Part of a small language model's weights: width 320, no biases in attention or MLP.
Each number is 200 + 30 x the weight over its row's rms, rounded and kept within 0 to 999. Layers, rows and columns count from 0. The size before them is the row's rms in percent of the matrix's.

# layer 8 MLP up, 1280x320, rms 0.0396, rows 1220-1240, columns 80-159
133,152,176,225,194,255,186,254,178,217,155,170,221,205,218,205,201,183,190,207,189,183,221,194,129,158,194,201,237,206,195,177,209,174,255,186,214,214,226,188,209,216,183,176,185,212,214,218,200,160,244,150,206,195,236,237,199,242,182,257,176,212,188,227,251,206,213,270,230,154,172,203,172,208,169,221,237,194,179,190,228
097,230,168,262,191,190,173,188,174,240,199,195,249,184,186,211,227,200,234,222,222,222,183,210,218,198,235,215,185,212,171,168,214,231,177,164,185,224,188,173,202,218,209,224,229,203,160,205,211,201,152,133,194,216,219,145,226,161,223,228,196,185,253,186,239,234,204,251,209,167,185,184,213,194,229,216,214,228,233,245,140
097,190,179,223,212,198,205,168,183,236,209,201,210,169,213,195,183,169,200,261,224,223,173,203,210,200,204,258,193,209,183,222,200,177,141,217,210,184,219,132,169,159,249,236,246,223,209,219,198,261,163,191,205,145,186,234,243,250,186,189,219,174,184,215,130,211,274,265,211,209,219,206,195,208,153,192,233,215,180,182,218
109,230,181,167,184,184,222,242,179,186,141,210,204,190,162,193,161,185,181,255,184,123,192,183,261,203,216,138,189,164,200,203,236,131,236,223,217,183,199,123,217,194,177,165,213,174,189,264,269,184,231,236,239,168,198,173,234,186,172,189,250,164,154,181,189,187,183,242,199,164,202,211,203,201,211,145,164,145,223,214,206
109,191,196,207,268,183,187,169,196,212,189,172,178,251,235,172,200,220,199,242,274,233,202,203,264,174,153,202,211,191,236,257,221,212,189,218,221,174,168,198,194,174,195,237,167,229,231,214,191,250,184,166,194,138,192,212,146,174,179,176,190,169,196,190,180,222,130,220,194,165,207,244,179,204,229,157,232,182,147,236,225
100,241,187,183,192,178,228,186,236,148,205,166,185,248,194,207,182,171,241,173,210,205,221,165,213,184,210,226,211,170,178,181,242,210,265,148,189,215,200,200,198,180,237,237,196,236,174,168,137,209,182,229,155,256,199,242,153,203,197,227,150,176,178,202,242,136,180,147,265,157,165,177,233,242,233,164,150,218,203,160,156
093,233,209,201,120,197,215,202,209,151,220,210,161,185,200,192,210,228,145,222,196,253,176,187,247,200,213,149,167,253,173,196,227,169,196,163,179,178,223,205,200,168,214,271,201,261,217,202,175,187,194,234,256,249,174,228,176,158,200,146,248,186,258,177,237,210,198,203,174,217,233,241,215,250,218,237,208,177,186,223,154
098,225,202,226,191,218,147,169,241,229,194,152,180,235,221,254,226,203,207,212,198,205,167,159,189,231,136,233,220,205,188,179,228,238,239,254,244,212,187,202,231,206,204,193,235,171,215,148,169,244,201,205,172,223,227,206,216,179,188,206,154,211,192,181,214,134,174,172,192,175,264,229,261,179,278,213,193,247,176,213,190
108,206,213,229,199,238,204,186,174,173,248,231,228,230,269,194,179,220,218,227,225,181,204,162,197,263,206,149,242,220,202,184,207,211,219,212,206,217,221,227,183,133,228,177,149,194,198,160,231,179,233,157,225,151,156,228,184,198,199,198,183,187,212,241,180,208,203,195,220,199,220,168,251,221,258,156,186,179,200,200,212
092,200,247,175,187,151,193,223,259,189,148,176,161,151,234,221,182,247,184,207,195,209,198,172,221,212,148,248,210,181,181,171,225,172,175,260,151,188,154,188,191,182,187,250,255,202,253,169,236,233,230,221,252,196,146,206,209,263,192,209,162,183,213,187,187,219,180,191,198,146,225,145,210,258,230,228,220,212,217,184,209
124,199,203,193,157,197,177,190,234,198,268,176,161,292,214,166,188,217,170,240,227,186,188,194,169,179,216,244,209,155,172,222,193,186,191,238,211,190,259,224,201,205,202,231,210,210,214,172,259,199,206,180,186,213,244,208,196,209,209,110,201,179,223,217,235,236,136,199,209,198,182,281,199,174,192,167,154,209,220,226,203
095,203,170,287,209,215,185,238,189,175,223,171,230,182,169,224,183,169,267,220,218,217,174,192,200,188,238,231,217,207,206,205,256,202,201,200,180,195,180,212,159,204,233,200,246,222,238,140,173,222,220,170,253,241,180,166,194,210,145,197,212,191,203,207,162,182,240,176,231,233,234,224,220,219,218,217,237,167,276,182,171
095,269,171,186,215,246,156,206,177,196,214,209,202,183,222,157,160,168,227,216,223,154,241,221,250,195,186,119,173,222,263,220,235,226,259,152,202,179,225,278,235,177,178,218,159,268,215,185,239,185,188,206,206,215,165,186,230,179,159,157,230,200,185,227,211,223,216,186,147,196,212,200,249,230,233,257,161,224,182,186,194
093,201,115,148,239,250,217,186,169,251,187,181,237,219,231,259,216,183,186,199,267,260,174,193,162,174,211,205,139,209,143,173,194,155,179,210,192,175,179,231,204,213,267,275,167,241,176,180,221,172,174,232,194,214,196,220,178,219,144,232,201,219,212,200,226,151,246,177,236,192,176,243,188,188,173,174,200,221,182,235,211
097,212,259,199,218,213,218,236,209,170,261,233,237,264,218,222,209,238,202,187,140,243,267,197,173,164,162,172,182,232,230,227,206,131,154,156,193,200,224,147,256,207,232,200,176,179,201,208,204,224,211,209,211,198,222,162,162,181,206,159,150,245,167,206,133,134,203,212,252,198,211,206,175,227,166,170,157,196,223,216,216
091,206,197,176,198,159,217,184,185,199,241,181,208,185,171,205,199,191,185,224,238,227,182,225,165,168,194,216,189,254,207,166,223,236,194,169,229,181,193,145,224,185,253,192,199,206,200,243,160,122,157,161,185,159,238,148,212,207,212,155,172,197,181,162,225,214,173,234,222,159,178,165,166,237,193,194,190,208,192,168,152
099,223,193,225,216,153,181,195,218,205,184,183,144,170,172,229,164,188,215,195,183,208,190,165,219,229,200,189,184,180,210,167,176,182,264,195,216,159,176,145,197,197,180,219,183,169,216,269,180,210,198,202,259,223,153,249,150,200,173,176,224,212,189,244,223,171,193,177,217,202,158,208,206,190,241,185,178,202,248,193,201
098,171,214,179,208,271,144,220,183,181,224,201,165,191,201,213,225,232,248,210,191,172,196,138,209,172,186,262,190,149,215,241,190,201,154,176,192,164,203,227,214,202,213,218,208,216,190,177,206,207,189,156,199,218,207,195,242,203,203,193,178,211,256,243,167,241,237,162,204,201,188,237,202,189,167,205,208,230,193,218,206
096,173,120,162,202,190,109,158,188,225,219,190,189,186,178,231,149,203,252,214,160,248,199,167,189,194,249,214,185,183,215,197,186,159,171,179,195,210,210,162,229,157,230,231,210,200,198,224,185,155,240,216,195,180,247,240,237,206,159,207,223,170,206,195,180,179,253,201,172,217,148,196,216,169,225,226,206,207,221,198,173
093,204,200,194,160,218,206,199,148,221,174,174,169,192,229,200,239,176,158,201,223,223,187,154,274,258,231,187,176,182,236,230,182,201,262,248,135,215,251,141,219,216,206,217,268,141,163,194,220,231,142,173,152,248,191,153,202,201,215,201,257,142,215,213,230,198,182,195,260,159,191,198,201,150,219,198,187,157,213,175,159
101,218,211,209,235,234,228,230,242,213,162,167,222,150,231,216,179,137,250,273,174,215,212,199,193,231,181,214,204,235,204,199,163,222,210,169,193,208,159,261,264,197,228,216,184,209,248,197,164,202,166,176,132,195,226,175,169,205,116,174,240,237,248,197,187,189,169,139,191,197,203,172,236,135,158,186,142,216,172,242,180
# layer 8 MLP down (transposed), 1280x320, rms 0.0396, rows 1220-1239, columns 80-159
130,172,193,202,198,219,197,213,201,175,156,134,209,227,242,181,234,162,187,187,194,182,194,189,181,233,221,254,206,290,200,209,139,156,225,245,199,223,177,192,214,198,176,174,209,224,225,182,214,155,191,103,232,134,207,222,214,252,231,246,166,181,173,238,232,191,233,277,192,196,246,149,187,175,162,200,215,210,202,194,209
094,189,215,177,175,211,213,201,234,214,232,171,205,188,225,127,208,166,180,237,214,217,168,134,169,183,189,198,179,192,176,214,191,197,247,148,214,214,214,194,216,192,236,201,215,248,199,122,184,191,243,215,207,170,157,147,185,209,193,198,237,257,218,226,208,191,207,209,192,225,204,196,195,197,184,234,207,207,210,173,229
100,195,171,193,177,215,189,163,192,218,198,247,201,182,250,181,193,150,153,149,189,256,229,188,191,164,165,219,210,181,204,190,169,209,210,166,212,182,164,187,172,220,224,219,269,161,233,201,205,232,174,215,174,202,184,214,158,213,180,153,176,214,167,244,147,221,186,201,196,174,180,243,217,168,192,239,194,212,265,203,129
103,187,206,144,248,193,192,169,232,159,258,207,205,200,189,257,224,241,174,172,206,165,188,235,164,210,171,178,202,217,188,193,235,188,148,219,155,192,243,202,213,183,214,155,224,194,193,245,228,158,232,191,215,221,205,182,195,241,156,219,151,151,191,177,169,259,228,227,216,189,192,223,221,163,259,109,224,182,210,181,225
104,238,222,162,163,229,146,220,210,167,280,199,191,194,162,221,213,186,188,168,179,196,152,188,239,241,211,181,167,147,192,220,191,227,173,228,163,174,215,205,211,258,172,193,223,162,211,215,219,149,199,190,263,227,205,202,221,207,165,224,206,170,208,180,195,239,208,167,215,233,199,203,194,154,144,159,180,219,246,101,229
103,175,233,147,201,196,196,207,217,182,229,210,223,161,225,188,197,210,177,207,169,208,240,203,218,187,164,224,212,171,229,190,169,149,166,195,219,219,209,209,166,152,195,200,173,185,189,208,171,224,156,193,203,176,175,173,269,236,169,204,243,223,210,153,239,187,221,200,212,259,208,204,123,207,199,216,237,186,120,219,230
097,170,222,237,156,179,207,194,246,217,210,179,191,185,185,253,249,156,143,196,206,185,249,213,179,202,184,184,157,193,218,177,245,195,137,179,243,157,222,183,238,241,188,271,233,233,158,198,232,224,186,203,172,210,213,205,146,236,199,259,199,228,202,182,247,153,240,198,203,231,198,206,218,263,164,224,210,265,206,210,189
096,192,219,165,220,212,199,175,98,179,198,266,205,237,156,172,206,226,192,197,199,157,163,216,200,217,251,153,171,152,186,196,235,196,170,186,199,246,229,173,198,201,195,209,141,170,229,234,191,192,155,191,208,200,201,137,205,126,190,193,190,201,201,232,177,173,216,250,187,165,202,165,194,198,212,192,237,214,219,223,191
100,203,181,178,166,235,193,241,216,230,169,188,225,216,214,220,229,202,222,222,212,159,178,219,184,196,222,197,192,186,222,199,203,211,139,220,210,232,180,209,189,173,183,209,239,190,157,214,214,222,158,207,210,196,233,137,227,251,195,193,163,207,148,165,212,137,160,151,174,279,227,207,198,226,160,217,175,169,230,208,180
095,168,257,183,219,218,268,193,228,197,230,212,221,134,238,207,197,174,216,201,147,217,186,238,200,170,180,235,246,217,174,202,218,227,177,227,203,262,151,153,218,216,209,200,209,211,259,223,196,230,178,163,193,192,189,172,198,209,177,195,179,227,175,225,233,261,191,196,193,195,273,215,177,196,219,170,163,228,172,185,194
124,246,223,181,203,216,151,183,212,187,231,247,229,178,252,173,150,151,250,250,216,176,186,198,188,162,222,212,206,224,216,159,172,198,179,207,265,225,206,222,211,200,172,183,206,219,185,139,197,190,217,176,214,168,224,177,203,186,187,139,241,163,188,243,146,193,172,218,204,178,232,249,263,179,179,160,203,273,255,214,199
095,167,155,149,199,220,241,218,191,206,194,205,221,233,164,134,203,158,175,146,188,238,175,200,223,234,238,235,181,191,239,237,159,175,204,215,178,190,181,181,147,205,222,203,227,211,240,203,177,242,194,171,191,202,184,207,126,214,254,203,237,168,180,242,212,223,212,242,240,198,225,158,204,175,242,160,208,207,216,191,208
095,169,196,163,212,209,236,174,232,222,202,163,182,201,153,243,241,210,203,148,225,164,163,104,249,245,139,195,194,158,147,205,182,183,125,168,234,146,205,160,133,158,191,222,216,169,222,255,179,202,298,204,193,194,248,227,203,250,204,193,207,193,219,236,201,144,197,205,196,222,150,213,162,153,157,181,222,228,164,202,131
093,210,194,173,177,221,196,188,190,195,158,236,199,188,174,182,184,209,231,158,194,171,196,239,243,229,173,194,220,304,247,211,137,218,188,189,167,195,240,190,183,195,206,197,156,183,214,227,133,246,172,148,128,146,146,219,203,222,190,176,156,237,141,154,226,168,190,178,218,272,181,113,221,233,191,184,186,186,200,246,226
099,221,183,262,195,194,210,239,180,214,224,215,231,220,185,215,213,227,236,187,192,233,240,148,172,199,260,201,180,245,253,224,194,134,204,219,233,199,217,200,217,188,213,191,220,249,164,273,231,160,232,193,179,208,191,155,152,203,206,203,216,216,168,176,168,163,188,213,177,156,188,183,185,187,237,184,220,236,164,154,232
091,122,193,201,225,205,177,218,196,196,180,170,215,167,188,204,240,192,231,227,215,247,188,248,164,220,221,165,192,152,219,201,179,200,191,170,162,158,183,150,164,218,182,154,186,206,200,202,179,187,260,203,201,227,196,196,189,250,258,216,230,225,228,165,213,178,176,193,190,203,217,232,178,185,299,198,198,208,194,260,192
097,162,216,210,172,233,179,242,152,167,188,142,160,241,193,213,184,150,218,196,219,171,174,168,213,238,169,188,241,187,190,202,190,226,218,161,218,185,168,211,220,170,206,236,163,131,196,157,195,207,265,170,251,158,231,176,202,198,218,240,204,187,140,213,188,241,173,109,192,220,221,182,174,133,188,201,176,163,209,162,159
096,222,207,213,168,217,237,209,211,202,186,206,170,223,196,224,173,265,236,249,191,165,184,210,182,196,208,193,195,173,155,206,134,254,202,222,204,217,204,236,176,169,191,156,251,174,145,199,198,153,207,140,163,220,186,243,188,236,233,170,265,198,215,232,215,200,183,197,210,235,191,203,215,158,174,154,240,210,214,179,188
095,197,227,194,183,224,251,199,221,196,228,163,235,153,256,197,223,245,169,183,189,180,188,242,228,187,237,221,204,218,184,191,161,209,255,213,187,131,231,201,235,184,203,184,169,216,229,238,220,211,272,224,192,252,194,180,149,201,140,179,231,154,165,210,213,204,140,168,201,164,192,205,230,209,166,150,234,164,180,213,161
090,204,208,183,176,213,210,194,252,94,175,217,249,150,232,248,238,175,177,266,210,170,190,219,205,120,245,228,151,197,145,183,195,129,210,199,185,203,166,157,222,189,186,151,185,199,210,112,190,191,212,203,145,237,167,251,243,217,195,206,231,226,164,248,217,157,167,180,168,178,222,209,175,159,223,213,161,216,211,208,207